python train.py --n_layer=8 --n_kv_head=6 --head_dim=96 --positions="rope" --rope_fraction=0.25 --tie_embeddings=false --init_std_down=0.0 --lr=0.000491 --beta2=0.99 --decay_fraction=1.0 --doc_mask=true
Each number is 200 + 30 x the weight over its row's rms, rounded and kept within 0 to 999. Layers, rows and columns count from 0. The size before them is the row's rms in percent of the matrix's.

# o: layer 2 attention output (transposed), 576x576, rms 0.0273, rows 367-383, columns 480-575
# v: layer 2 attention value, 576x576, rms 0.0279, rows 368-383, columns 480-575
# q: layer 2 attention query, 576x576, rms 0.0234, rows 384-403, columns 480-575
# k: layer 2 attention key, 576x576, rms 0.0233, rows 384-402, columns 480-575
o367,088,262,232,243,243,223,200,146,185,207,211,180,233,205,241,185,169,195,224,191,221,211,184,213,236,229,193,183,203,229,188,197,196,234,188,201,200,155,193,214,217,195,200,232,185,153,266,199,201,195,242,228,165,133,209,255,232,187,187,159,196,262,210,263,146,165,269,143,192,174,200,188,194,241,179,152,208,249,157,171,199,185,209,204,285,174,171,208,242,192,197,232,212,236,214,279,189
v368,088,227,230,205,215,174,227,211,162,193,233,174,161,249,172,189,191,163,185,215,170,222,217,132,211,180,226,186,170,176,249,221,186,199,254,254,279,133,200,173,204,200,194,163,191,222,214,243,166,159,190,183,185,226,229,171,232,195,231,223,223,195,222,148,230,188,249,188,204,262,194,202,177,179,193,209,188,195,238,196,157,202,177,194,166,222,225,233,252,203,188,252,195,196,245,188,202
o368,092,199,215,160,194,164,181,234,209,200,173,244,206,183,195,200,231,189,198,203,203,161,225,200,229,208,277,254,218,210,214,218,215,201,189,230,180,260,209,199,215,170,191,164,186,212,156,212,180,170,195,214,224,245,159,178,181,156,176,224,204,164,241,239,209,190,230,223,218,193,179,213,229,193,187,201,193,217,224,211,217,220,169,215,214,280,213,200,205,210,200,227,218,175,248,176,184
v369,088,216,227,223,170,189,189,186,187,198,212,206,210,233,199,234,189,179,247,204,192,162,136,192,220,178,176,172,260,219,144,222,216,152,230,173,174,173,171,158,207,207,205,197,242,215,203,239,214,223,233,189,188,241,198,219,204,157,234,192,187,146,253,247,213,228,257,225,214,226,231,168,189,152,167,220,151,192,204,213,156,170,217,202,217,175,152,163,199,242,186,191,213,245,178,210,210
o369,090,184,172,164,231,230,250,227,177,195,245,234,226,234,202,204,138,194,176,168,198,248,169,234,188,211,175,185,201,191,178,193,176,168,212,213,201,246,263,237,124,241,210,202,206,145,210,190,226,214,244,228,185,230,178,215,162,184,225,188,208,230,118,167,204,227,201,244,175,230,178,228,193,188,190,162,207,209,207,163,228,184,260,219,186,210,213,251,218,242,192,211,172,202,246,135,210
v370,086,154,187,208,237,245,254,175,168,189,180,166,160,246,117,204,203,198,147,197,198,197,193,209,166,197,176,190,192,160,241,192,171,217,210,155,242,238,196,232,142,173,223,212,270,154,202,176,162,221,206,187,213,185,222,241,192,212,192,190,208,183,247,229,204,203,214,241,240,194,191,202,200,225,176,207,232,224,243,205,256,264,203,156,182,217,224,195,234,178,180,205,231,168,229,199,171
o370,089,175,231,232,216,212,138,185,207,217,245,210,208,189,155,165,263,239,236,174,176,163,186,174,182,215,224,193,192,172,305,170,234,158,177,235,184,225,171,206,268,201,240,147,251,203,201,218,185,166,215,256,197,184,203,212,194,168,192,172,206,193,263,227,194,164,202,142,227,137,230,176,216,173,178,210,157,246,139,194,204,203,180,156,191,236,223,163,166,150,199,194,259,230,209,191,168
v371,089,178,171,201,259,160,232,252,232,171,184,224,206,188,178,210,218,215,209,170,189,177,220,201,172,245,216,227,230,210,226,204,218,227,183,189,194,220,208,215,189,167,155,206,153,213,203,194,202,214,176,189,223,166,154,204,154,200,192,233,190,194,182,171,195,215,221,288,148,182,250,180,218,198,190,192,245,206,196,190,151,207,219,235,169,232,185,214,210,189,200,200,169,202,243,157,162
o371,091,224,224,204,186,243,212,238,249,208,164,164,173,152,192,147,261,232,194,198,187,171,203,210,225,166,244,218,197,223,224,215,205,195,160,190,200,190,212,211,239,163,245,161,206,158,194,215,188,226,201,266,198,214,314,213,194,174,193,236,146,184,226,214,226,211,176,203,176,151,178,205,220,174,196,240,227,182,231,211,194,225,185,210,172,156,224,197,204,191,156,234,219,194,166,189,149
v372,089,182,123,194,241,145,222,128,167,151,179,215,217,147,184,222,217,245,182,177,227,249,106,266,210,194,189,226,251,214,182,243,208,219,215,202,261,227,230,202,201,201,169,232,171,180,212,199,161,214,198,191,173,279,177,261,228,193,194,184,204,197,142,194,153,188,198,196,201,223,189,226,215,180,220,170,216,180,243,122,202,127,232,169,199,263,190,143,168,216,208,213,199,212,185,188,206
o372,089,205,185,223,230,216,231,202,225,230,237,182,205,209,169,189,159,204,210,188,204,215,211,194,208,241,165,192,185,232,195,218,248,190,246,206,241,179,192,173,141,258,205,171,189,178,178,211,235,245,196,171,176,219,132,209,162,252,172,194,180,226,144,208,231,215,155,206,142,255,211,194,257,211,250,272,202,130,176,223,198,213,229,195,200,172,255,201,191,235,208,216,156,171,222,208,197
v373,087,181,221,195,204,151,227,211,239,145,171,217,212,165,172,203,183,210,221,210,168,169,162,199,174,227,160,158,204,211,201,157,204,193,200,219,169,178,220,201,227,182,234,222,167,265,201,275,203,207,169,202,209,227,230,196,257,253,218,205,219,160,216,192,243,219,172,163,214,135,196,187,227,164,165,161,180,165,173,188,114,238,166,182,172,186,178,196,212,225,178,259,249,222,224,171,228
o373,090,194,205,220,221,206,226,169,166,172,196,208,211,213,212,237,259,183,207,195,149,165,221,227,131,207,183,149,209,182,167,244,183,189,230,232,233,223,251,179,183,212,160,197,196,196,230,190,193,238,170,184,214,199,237,216,129,160,210,216,217,279,161,178,278,187,189,194,128,149,225,199,216,210,207,203,218,180,251,166,224,151,204,202,207,178,178,205,222,190,160,240,219,164,176,220,182
v374,083,167,222,221,164,170,152,236,167,205,146,178,165,245,207,159,198,203,161,200,210,273,165,201,189,190,254,237,155,176,206,230,267,191,221,225,213,223,206,219,206,231,190,168,241,205,224,223,256,178,203,165,148,197,213,200,166,204,227,220,205,206,195,168,216,259,243,219,231,210,192,201,172,219,157,202,203,176,249,240,174,224,206,197,190,187,211,240,198,168,234,228,214,181,211,192,145
o374,085,176,182,158,261,147,239,261,195,238,183,170,193,219,272,214,169,194,204,169,156,197,199,174,209,171,176,141,254,244,244,195,211,224,188,274,195,221,152,207,199,203,179,164,184,196,204,182,193,199,239,196,183,238,214,236,238,171,175,239,179,185,158,229,189,182,154,176,201,241,172,171,217,159,202,197,182,206,178,185,198,165,187,187,225,179,158,221,224,230,200,206,187,125,182,152,206
v375,086,212,230,179,147,205,184,156,200,194,208,245,200,209,231,220,201,251,218,183,209,252,192,222,203,182,186,185,201,218,151,235,188,227,191,240,176,164,210,161,187,165,245,220,229,161,165,183,205,188,241,234,189,192,214,141,224,203,258,247,211,184,245,210,200,193,204,131,259,230,217,145,204,219,90,219,194,185,206,199,219,148,202,179,193,288,223,170,216,187,203,206,206,257,194,181,208
o375,086,239,184,191,219,155,165,194,192,185,193,226,247,214,188,251,200,175,164,216,199,221,212,202,181,182,193,147,200,169,219,165,235,168,206,215,258,195,206,186,200,235,165,163,183,261,155,146,224,221,190,108,207,246,201,228,219,182,187,127,240,250,197,244,218,210,225,180,169,213,252,204,187,219,209,210,179,223,192,197,208,210,167,192,254,171,205,186,216,242,183,259,191,214,224,184,231
v376,089,199,231,237,191,190,175,190,227,220,211,227,130,219,198,174,187,207,223,198,197,175,227,207,223,167,190,148,161,218,185,196,214,137,230,234,189,199,172,221,226,166,226,213,188,204,222,205,232,194,260,215,183,192,173,222,212,227,215,257,207,151,181,228,155,162,226,181,216,222,206,210,152,258,167,178,214,199,209,188,151,193,175,163,136,233,177,176,175,227,176,212,222,232,229,153,278
o376,091,206,187,183,203,161,170,209,150,143,145,157,194,203,202,192,223,212,166,239,198,180,221,214,255,168,213,211,190,219,164,167,243,212,235,159,195,212,209,210,196,173,210,201,136,185,181,186,210,179,214,168,197,206,234,251,173,229,200,176,240,240,173,186,190,195,202,185,171,185,174,201,175,199,212,195,213,204,221,217,213,263,190,253,252,164,252,224,185,187,220,209,234,187,162,250,235
v377,089,178,176,182,230,186,232,239,167,167,133,154,239,158,157,218,179,156,200,215,183,251,198,181,212,233,172,168,183,143,177,159,256,194,200,182,259,176,226,224,190,182,181,204,184,273,205,267,212,227,176,185,196,254,159,234,259,201,175,161,176,237,190,192,246,227,170,182,195,183,115,249,260,173,215,188,234,221,210,216,197,194,225,229,168,177,197,205,203,233,226,277,215,174,202,234,184
o377,092,150,197,165,234,185,215,146,227,190,187,241,265,226,181,230,192,196,228,179,238,216,257,202,175,273,178,186,215,252,219,203,191,179,168,217,228,199,176,166,191,203,237,191,213,148,216,173,160,254,168,273,252,213,234,144,185,172,236,177,191,167,172,195,215,218,163,217,182,140,199,248,227,236,170,200,168,205,200,239,177,176,216,265,143,207,225,208,228,177,213,217,226,171,175,193,116
v378,091,227,195,219,198,224,195,252,220,193,215,148,223,185,158,208,186,223,146,167,189,217,237,206,184,209,132,168,204,220,216,180,224,220,238,288,244,209,227,235,201,178,219,197,209,227,160,160,191,233,233,212,220,215,217,194,192,219,229,198,173,237,176,165,216,186,129,193,223,194,163,180,245,200,244,191,186,195,157,188,227,169,151,221,206,241,231,203,182,180,239,207,209,178,204,234,172
o378,092,172,183,204,179,204,218,246,162,197,183,197,197,221,249,228,185,219,225,175,193,181,196,193,198,236,172,201,152,172,206,195,213,243,154,175,225,186,243,217,121,204,173,179,161,224,184,228,226,210,163,209,207,188,226,214,210,222,222,225,164,227,209,249,151,213,237,185,207,199,206,206,222,186,161,179,188,226,188,195,197,223,240,256,181,247,189,168,207,229,236,198,210,160,197,184,215
v379,089,204,234,195,240,214,205,248,221,194,211,179,186,196,217,215,206,185,215,199,267,145,177,141,177,225,220,157,188,202,230,189,246,215,184,204,185,265,190,196,206,174,203,170,229,175,208,195,155,160,135,192,188,239,164,186,208,238,155,177,188,193,191,225,217,166,154,247,188,194,162,245,220,239,228,207,184,182,119,220,192,205,172,215,217,198,201,209,188,167,183,181,177,205,260,173,189
o379,090,213,207,226,208,215,218,176,195,209,248,170,225,160,248,232,151,173,217,214,189,224,238,177,167,217,196,231,197,191,139,218,194,192,200,164,177,194,245,232,179,220,183,218,170,206,188,197,203,266,176,228,244,178,206,161,222,238,194,224,210,169,195,198,248,160,188,200,189,255,176,169,226,228,206,189,239,172,228,213,196,123,258,236,162,238,209,198,222,171,201,194,216,165,142,129,178
v380,094,214,167,193,154,236,237,242,225,237,192,166,119,198,209,192,168,149,188,199,220,162,244,202,173,218,238,206,152,225,186,204,191,174,221,185,238,190,203,185,199,171,144,195,207,238,191,218,200,162,187,205,235,211,182,181,204,193,142,231,209,235,209,195,184,222,187,215,198,174,191,210,212,227,206,231,222,250,170,254,281,224,226,285,206,236,199,236,177,224,214,229,209,227,171,215,173
o380,097,237,225,215,162,207,138,208,154,186,185,168,187,186,242,136,184,224,188,225,223,209,220,218,204,162,185,185,178,161,146,180,199,195,152,180,179,166,197,171,178,228,219,203,175,223,184,209,184,206,190,235,205,197,255,162,233,183,233,217,198,170,184,219,148,191,208,206,174,214,208,183,168,194,220,189,183,212,190,229,199,169,286,203,159,202,174,216,191,183,211,166,195,206,194,219,205
v381,091,196,206,184,189,175,165,198,210,244,201,234,178,185,159,176,192,194,194,199,177,246,209,148,184,162,225,196,201,131,175,226,172,191,190,214,176,219,188,206,236,165,196,203,217,179,226,194,182,152,178,200,172,166,233,206,170,149,207,261,152,188,210,190,191,145,183,195,236,218,245,178,213,186,173,208,246,237,269,129,228,250,247,225,194,200,172,248,176,187,192,201,198,232,190,217,168
o381,092,194,192,215,192,208,162,249,218,209,178,209,165,174,178,216,233,188,186,190,183,193,237,227,184,140,164,179,227,206,230,157,207,200,172,151,205,240,201,235,202,232,178,165,132,163,195,203,205,177,202,235,216,226,196,153,184,193,146,246,218,155,156,162,209,205,210,243,167,186,171,199,201,157,223,142,219,179,176,215,210,275,210,166,242,151,221,196,192,215,213,204,193,194,172,188,211
v382,085,195,233,208,224,156,175,217,146,220,173,180,147,200,196,230,202,243,198,200,181,207,254,144,203,206,232,183,148,222,167,186,204,201,179,221,222,167,167,197,165,165,179,147,174,173,191,151,214,192,185,165,186,218,217,207,189,226,198,179,211,192,186,197,156,166,199,212,170,179,198,196,166,269,223,198,176,179,197,198,186,236,212,198,217,190,219,220,209,189,204,223,165,210,177,130,175
o382,090,261,181,205,218,191,160,163,205,227,179,209,209,178,256,254,152,212,207,171,192,155,252,232,233,193,197,162,183,215,179,211,275,224,214,219,145,203,193,211,245,181,185,189,132,242,226,185,217,169,202,158,130,179,256,196,210,156,168,210,219,168,216,204,204,145,165,186,205,225,184,201,222,148,145,221,195,194,157,171,180,152,177,183,191,165,214,206,114,220,191,150,178,155,133,183,231
v383,089,148,188,203,217,219,203,202,164,179,230,194,216,187,100,241,193,169,196,213,222,233,228,164,195,187,152,206,193,204,197,228,175,184,176,220,228,169,235,170,195,207,162,226,242,190,262,211,134,228,195,189,118,238,153,194,164,205,241,156,140,206,162,175,209,168,241,230,181,200,219,207,202,195,216,218,117,215,188,151,169,168,232,192,186,231,275,205,150,211,223,210,243,220,207,293,234
o383,088,164,202,217,168,128,215,210,211,197,243,201,214,219,191,197,206,204,165,225,179,222,192,178,159,233,167,202,206,196,113,219,216,201,243,213,136,186,203,216,191,269,220,235,213,155,117,207,223,208,191,198,192,228,194,164,168,185,176,204,220,220,133,160,218,184,192,231,183,204,197,192,224,270,204,198,162,219,197,183,193,156,202,172,176,195,182,163,180,218,208,236,225,182,189,165,199
q384,106,181,232,159,242,197,160,185,212,232,174,202,195,216,166,226,198,196,189,145,180,228,189,222,182,177,208,173,198,223,160,224,163,198,196,184,209,154,219,163,211,213,235,147,200,148,134,188,187,183,169,176,195,288,213,184,179,155,200,179,197,275,237,197,185,161,156,210,215,200,161,153,162,164,175,190,226,237,137,220,176,173,267,176,205,196,208,234,210,223,243,188,235,152,158,170,195
k384,108,174,183,218,147,152,202,203,148,228,197,189,172,145,278,152,166,216,236,218,200,189,173,211,234,191,245,178,232,150,262,187,238,165,188,169,213,188,172,274,213,152,232,204,184,180,201,236,220,217,250,249,177,177,167,150,193,247,157,222,240,199,159,198,216,128,218,201,183,186,230,210,167,208,226,176,210,179,214,224,188,208,247,208,220,193,147,222,202,176,166,192,187,239,206,199,199
q385,118,158,232,131,152,195,177,147,225,223,180,190,232,235,209,278,197,202,216,165,206,198,134,206,225,236,193,253,221,214,147,220,174,233,176,203,157,210,246,160,231,191,253,190,255,212,185,222,172,221,237,198,204,227,138,149,191,162,174,165,195,266,265,231,227,150,139,210,226,197,168,177,173,205,199,209,231,244,191,184,163,167,206,230,184,205,226,231,225,216,255,198,230,234,160,181,182
k385,113,244,206,210,158,254,231,236,233,183,190,166,233,223,177,158,216,217,217,212,252,184,261,226,207,185,237,171,205,239,254,135,232,169,185,209,201,193,221,221,181,209,175,177,166,220,203,202,210,155,247,216,268,153,250,194,165,161,213,195,245,197,197,209,199,199,200,255,191,207,169,231,229,227,267,236,179,177,207,243,206,194,170,181,206,219,219,174,177,183,176,156,195,143,229,181,217
q386,106,234,156,276,214,211,222,177,193,182,253,205,181,195,235,151,194,214,191,281,199,212,235,212,209,134,212,187,144,175,273,189,211,204,243,200,226,202,192,226,192,236,158,236,159,208,186,229,158,201,190,214,192,140,243,231,204,235,226,198,265,154,182,149,183,213,216,214,171,209,188,255,220,197,193,202,177,189,202,191,217,186,188,205,211,220,206,177,140,169,189,231,184,207,194,212,179
k386,101,156,226,227,156,165,180,196,245,242,275,206,221,243,186,146,232,248,245,206,238,215,146,174,259,198,238,166,177,258,223,160,212,192,211,230,186,202,239,239,241,161,181,196,148,179,200,204,273,189,229,210,216,180,211,177,214,215,192,196,282,224,160,207,148,230,209,187,168,147,238,233,213,261,153,248,235,160,207,163,149,254,244,202,238,172,188,223,195,221,183,182,198,188,201,198,181
q387,086,222,216,217,227,155,228,187,147,211,204,179,234,208,211,171,166,214,236,164,255,162,216,164,132,202,200,229,207,149,210,209,163,224,135,234,190,170,202,208,156,204,188,234,225,169,203,175,170,191,221,264,196,218,185,156,180,236,208,216,201,243,224,220,208,188,234,134,225,202,232,202,209,160,225,185,174,213,235,193,259,224,220,184,200,197,179,238,192,261,181,190,157,163,252,203,185
k387,106,193,200,226,191,180,224,257,244,233,237,234,178,195,226,129,226,159,251,235,185,195,195,175,143,200,227,183,207,190,197,175,181,147,176,207,183,217,277,253,168,182,188,203,201,185,183,205,195,175,189,250,172,173,188,171,217,192,191,176,272,159,155,223,210,230,223,173,198,139,216,244,200,194,191,185,229,155,203,172,180,210,253,219,250,235,191,207,179,166,191,204,251,161,228,248,204
q388,116,201,240,130,197,202,180,233,234,190,140,190,236,206,163,218,183,176,217,146,205,200,197,249,222,265,175,202,264,210,157,214,199,167,177,204,193,217,196,177,228,214,183,133,239,221,190,191,219,237,188,242,230,258,161,186,183,168,183,177,118,223,189,232,265,171,168,184,191,188,194,192,154,176,212,179,238,230,159,203,217,215,210,194,152,183,160,223,217,216,195,193,214,180,189,205,222
k388,088,209,197,175,206,200,192,228,220,205,155,212,137,182,208,193,150,153,194,225,231,237,272,174,197,175,185,193,257,182,204,227,192,209,204,166,188,217,225,164,262,152,128,179,246,172,217,176,201,226,183,207,220,214,205,206,188,189,189,198,183,197,295,169,231,212,243,276,177,250,143,203,184,195,202,155,157,200,141,166,188,142,144,216,156,214,179,203,179,149,187,186,188,207,182,211,199
q389,114,159,235,156,161,175,129,211,215,224,176,232,203,205,180,205,161,183,212,181,170,210,208,201,217,200,180,223,255,230,176,222,201,169,171,219,175,212,182,171,192,230,207,139,180,207,182,190,209,210,225,209,205,257,182,193,187,166,163,152,130,200,202,202,239,221,189,176,210,200,221,183,177,224,190,147,220,245,160,162,224,195,172,173,184,167,209,215,252,189,188,173,209,203,207,205,216
k389,082,221,195,191,161,233,225,237,216,259,174,192,229,220,230,220,160,193,146,204,167,227,214,183,198,198,280,179,215,156,202,179,221,190,204,192,146,224,204,233,207,178,189,162,190,199,214,183,237,253,202,176,247,177,251,217,208,178,169,166,219,148,223,193,256,226,178,223,219,211,170,181,159,173,204,232,189,171,204,140,167,183,158,231,201,198,177,235,210,201,229,196,199,168,240,193,188
q390,123,203,187,230,227,180,249,208,199,220,228,181,222,158,228,174,246,211,188,258,228,176,206,178,171,204,242,186,151,185,223,203,180,203,266,152,215,167,190,216,171,174,238,285,181,155,192,221,190,175,208,173,235,194,210,246,186,229,205,240,245,185,175,182,145,183,212,229,223,175,222,229,248,196,200,266,215,187,212,168,205,187,266,221,211,222,199,192,137,235,195,217,173,235,249,188,193
k390,078,203,182,220,244,171,188,150,218,200,209,228,201,191,154,235,291,183,275,168,163,201,195,214,184,257,169,164,169,233,182,217,156,183,204,234,204,221,210,179,212,201,213,237,233,196,154,265,142,169,190,216,185,188,193,201,257,221,219,243,222,170,232,199,195,155,213,166,208,193,195,222,224,227,189,163,208,206,214,204,197,237,225,189,212,281,234,199,142,221,122,185,197,219,213,174,196
q391,074,208,244,192,248,213,116,170,238,187,211,219,181,189,215,179,206,237,217,203,242,160,236,179,263,135,213,198,224,155,199,226,232,215,206,173,160,242,232,191,214,161,205,203,234,218,250,175,220,216,210,177,232,226,177,189,223,210,200,176,229,142,199,211,178,208,155,236,191,166,191,211,187,250,188,177,206,131,247,164,207,218,150,198,220,183,199,222,166,166,190,199,174,218,223,141,220
k391,169,207,138,149,219,244,225,212,201,172,167,244,189,206,199,250,147,132,150,194,215,219,215,195,218,197,164,176,258,190,182,214,190,189,220,197,171,176,227,184,240,202,159,170,195,185,228,185,197,207,185,192,210,226,208,191,201,184,204,192,158,207,240,157,227,222,209,224,227,211,171,210,140,168,223,216,218,223,185,221,175,182,190,203,169,162,213,230,224,181,240,192,191,167,188,235,173
q392,156,195,171,252,235,187,237,218,173,161,254,199,205,177,223,163,275,243,188,224,232,173,206,212,148,190,206,187,182,197,233,155,202,220,252,173,213,205,182,256,182,178,234,260,157,203,163,244,193,184,202,202,199,164,200,251,193,223,167,239,252,213,196,185,159,218,217,193,195,195,233,242,241,202,221,200,213,162,239,195,239,210,243,226,244,256,189,157,165,216,149,183,230,236,216,209,188
k392,074,184,203,196,211,221,163,175,153,203,198,193,196,222,205,163,239,192,238,204,151,225,185,186,203,257,219,196,230,191,174,211,171,176,203,216,168,227,171,153,240,204,235,243,202,175,199,254,211,171,227,224,229,204,168,205,250,173,213,222,152,154,189,151,135,147,198,231,196,200,189,212,201,187,232,205,182,209,218,158,201,186,177,162,167,191,199,269,200,242,233,203,184,187,202,210,217
q393,100,197,222,229,177,246,242,169,209,182,204,173,209,186,187,193,204,217,223,178,198,180,242,213,194,182,192,201,234,223,267,217,215,200,197,156,204,226,216,207,216,232,250,211,246,186,251,237,190,210,180,209,189,195,216,217,212,229,205,161,198,220,224,213,208,178,201,197,161,159,186,218,233,235,180,175,232,159,239,206,183,237,202,196,219,161,222,199,238,168,187,172,231,194,180,185,163
k393,097,178,168,173,197,162,180,190,161,164,217,176,237,197,207,205,251,220,200,234,173,216,168,238,214,182,221,228,225,207,190,217,229,150,247,239,203,236,177,213,225,245,180,181,215,199,171,234,204,181,177,172,136,169,226,167,230,185,214,219,209,175,204,158,174,240,207,205,168,180,187,195,231,206,181,208,217,195,175,188,175,166,184,220,170,240,176,165,215,199,177,186,222,218,237,181,251
q394,096,237,188,205,178,143,158,160,190,187,198,219,177,187,246,212,199,199,211,199,157,195,246,159,265,138,211,146,234,217,205,225,212,189,177,216,218,226,209,202,189,205,181,190,183,268,177,230,232,195,227,194,189,151,227,180,251,253,174,194,185,166,205,240,167,203,182,177,194,180,243,163,189,173,221,178,170,209,246,203,204,217,188,231,210,130,187,243,180,211,150,245,203,234,204,186,133
k394,099,181,203,187,186,168,216,250,201,188,220,207,156,189,196,185,133,194,170,215,126,228,199,191,279,218,203,129,162,165,194,208,200,159,205,221,208,207,215,171,216,152,190,167,151,193,216,143,205,216,186,166,158,224,207,200,163,191,207,224,200,225,167,186,199,168,181,206,191,209,167,169,200,180,241,216,270,164,214,188,199,182,220,211,223,204,155,196,239,178,246,194,210,244,218,198,201
q395,099,172,227,169,233,179,169,162,229,191,171,173,207,163,190,249,196,178,202,209,203,219,237,168,194,270,181,164,177,210,205,194,254,208,135,249,244,180,249,189,214,154,237,149,184,179,169,250,217,167,180,206,225,135,160,189,103,204,262,206,227,199,194,240,190,205,180,123,195,177,207,153,253,248,172,159,194,159,183,177,236,228,183,198,183,171,219,205,168,190,162,153,251,185,201,245,188
k395,096,133,207,201,198,237,185,180,189,190,214,238,240,196,237,216,210,209,223,217,191,197,204,235,216,162,246,204,204,181,211,151,259,200,284,180,144,229,234,216,140,227,206,249,223,177,213,162,219,161,210,213,152,197,187,144,162,177,182,238,271,222,248,172,247,217,226,213,201,217,194,178,215,213,175,162,180,256,168,214,210,201,243,172,221,181,233,193,136,222,183,183,189,198,174,266,190
q396,102,206,205,227,246,191,240,205,185,198,238,228,184,182,169,206,219,170,218,193,176,210,149,208,175,215,197,148,257,165,159,250,185,234,190,164,198,246,225,213,225,212,182,247,241,222,197,185,173,229,209,171,189,261,210,197,226,167,215,204,184,186,211,228,250,220,222,210,214,218,251,210,200,174,132,147,243,191,180,171,187,207,231,267,220,191,193,227,239,140,206,196,210,211,204,221,216
k396,108,251,188,232,202,214,164,220,167,222,186,123,235,227,199,157,213,175,247,230,208,180,239,259,189,218,185,180,191,205,231,137,215,199,193,191,154,222,209,123,190,237,233,185,199,203,198,217,199,150,186,199,200,144,222,154,176,148,171,179,219,198,194,189,159,173,203,247,227,207,195,186,273,196,242,243,169,224,202,266,219,236,148,188,170,196,240,168,212,203,208,193,231,185,197,218,240
q397,096,140,187,131,195,206,233,224,208,199,208,205,219,198,208,191,248,202,188,181,147,205,142,210,160,205,181,199,236,184,160,210,185,176,183,168,179,177,183,202,210,174,231,195,244,224,181,183,161,202,213,187,196,222,231,194,215,216,202,162,233,210,209,210,213,208,159,142,208,229,225,186,155,238,145,204,228,196,173,195,166,172,234,239,232,210,168,228,247,188,233,204,187,204,196,215,150
k397,104,226,252,177,176,179,207,191,193,158,179,183,197,195,186,263,173,180,189,192,195,222,243,243,198,228,187,172,160,190,187,231,122,211,205,180,233,166,207,171,232,213,218,220,218,242,212,174,197,181,189,155,189,223,175,184,189,142,256,210,140,193,237,209,248,198,162,180,229,245,165,186,190,175,192,189,143,235,128,153,219,215,157,213,174,179,218,195,152,219,243,194,207,205,218,234,177
q398,092,253,208,190,115,241,178,190,236,156,170,234,192,247,194,201,194,195,213,188,211,226,194,258,236,226,189,170,168,229,208,245,229,215,140,172,248,204,202,172,216,166,172,159,187,196,193,207,190,161,207,180,198,231,178,212,186,184,162,201,159,203,165,206,194,201,249,196,161,174,151,161,154,206,215,161,207,242,159,244,194,181,183,191,230,222,164,174,246,175,159,205,224,245,99,161,237
k398,098,165,226,189,180,263,258,199,166,182,178,128,255,160,200,197,194,244,181,219,250,201,183,194,205,151,223,169,198,213,236,145,182,234,210,172,203,200,168,188,165,166,205,227,215,192,223,143,223,191,207,194,189,180,247,220,203,193,190,190,238,207,165,198,224,169,141,253,195,212,149,258,238,208,258,230,205,179,199,221,210,176,195,188,185,143,205,191,217,169,201,176,157,194,216,175,222
q399,112,210,131,264,230,225,229,200,193,181,229,217,152,164,191,181,227,233,216,285,184,185,187,194,208,131,252,253,148,163,239,165,209,262,260,180,201,212,212,182,174,190,182,253,189,171,217,239,194,199,226,244,204,186,249,250,206,219,224,209,257,224,228,171,140,216,188,211,203,220,234,231,222,161,210,214,163,177,205,230,201,210,211,208,206,232,237,155,159,209,207,202,205,231,189,158,225
k399,092,201,203,265,155,193,228,181,207,218,270,194,270,213,194,192,242,232,213,236,226,213,181,200,212,224,202,237,160,227,233,196,224,158,135,246,249,227,196,228,245,188,216,225,161,188,196,204,169,200,233,254,176,193,191,232,208,226,189,181,227,218,169,200,181,171,188,160,153,182,189,230,214,279,140,194,255,224,261,188,175,242,217,216,238,209,150,206,236,185,189,200,225,233,251,222,208
q400,092,201,157,208,222,175,225,233,177,210,217,189,211,144,229,154,269,208,210,222,166,181,192,198,178,166,186,230,190,207,179,191,166,207,239,173,228,153,184,241,167,220,162,249,184,182,187,223,199,189,214,217,223,169,198,222,182,229,227,208,229,246,192,233,217,173,224,224,223,232,219,236,251,150,210,190,203,182,202,176,216,173,240,160,209,219,224,181,180,259,175,198,226,227,208,197,210
k400,124,159,184,211,207,232,221,174,233,247,253,185,209,249,188,121,231,208,241,169,227,233,168,180,151,240,212,203,182,200,227,154,220,200,187,238,254,191,226,203,252,200,188,202,208,187,206,199,214,193,193,219,195,206,205,259,211,214,217,182,256,193,185,184,180,218,199,182,150,155,212,266,183,224,209,147,203,222,229,181,151,276,241,202,246,189,201,170,195,214,189,159,190,231,194,232,194
q401,091,213,131,214,253,215,246,200,159,213,214,168,182,166,189,171,219,205,190,219,199,178,203,169,147,205,213,196,150,198,203,188,150,210,216,155,222,154,198,207,169,221,160,201,191,166,166,168,209,215,178,255,247,191,220,226,187,150,257,201,233,193,233,256,193,207,213,217,214,194,217,264,196,173,217,265,189,187,195,185,245,211,265,157,223,235,202,179,185,206,206,231,220,192,215,243,185
k401,123,184,248,215,169,188,228,209,228,213,255,168,227,192,193,140,263,200,224,202,207,154,168,201,154,175,203,252,167,234,211,142,232,162,145,203,233,178,155,218,198,156,218,209,177,170,207,241,187,204,226,194,206,165,196,188,174,228,188,194,258,178,165,222,189,197,218,172,184,146,244,223,240,226,228,192,192,200,234,166,163,236,214,204,222,246,223,191,192,243,180,175,218,182,206,181,217
q402,088,156,260,204,133,221,129,204,208,252,203,177,159,202,223,196,176,194,188,210,200,217,225,205,245,193,193,208,252,232,194,204,214,221,177,221,192,234,215,191,240,215,214,178,221,229,218,150,163,145,235,178,136,181,217,267,210,212,151,181,182,142,217,167,194,192,194,177,205,138,205,169,187,211,184,194,198,169,189,210,228,195,160,256,215,152,168,246,235,192,190,236,177,214,216,159,211
k402,131,222,168,140,225,216,197,209,215,219,161,236,185,176,205,251,149,148,162,184,178,216,224,244,264,183,198,174,221,187,194,238,177,225,190,172,198,208,236,169,214,216,158,175,214,204,256,196,249,248,216,178,196,253,213,189,196,162,186,130,131,229,247,179,234,230,197,218,194,234,167,166,176,185,222,198,198,205,167,226,192,168,176,236,172,162,181,200,217,164,235,180,212,164,195,202,188
q403,148,160,246,153,190,228,172,214,223,219,193,226,174,211,176,221,131,178,189,180,177,260,214,229,243,204,211,190,217,200,204,212,193,185,140,230,171,199,195,166,220,219,191,127,234,214,229,142,193,193,224,193,160,244,174,201,228,162,188,185,152,162,225,184,241,163,170,193,186,221,166,156,163,187,219,220,186,240,169,199,178,195,174,191,195,186,189,231,239,158,250,191,173,188,202,175,218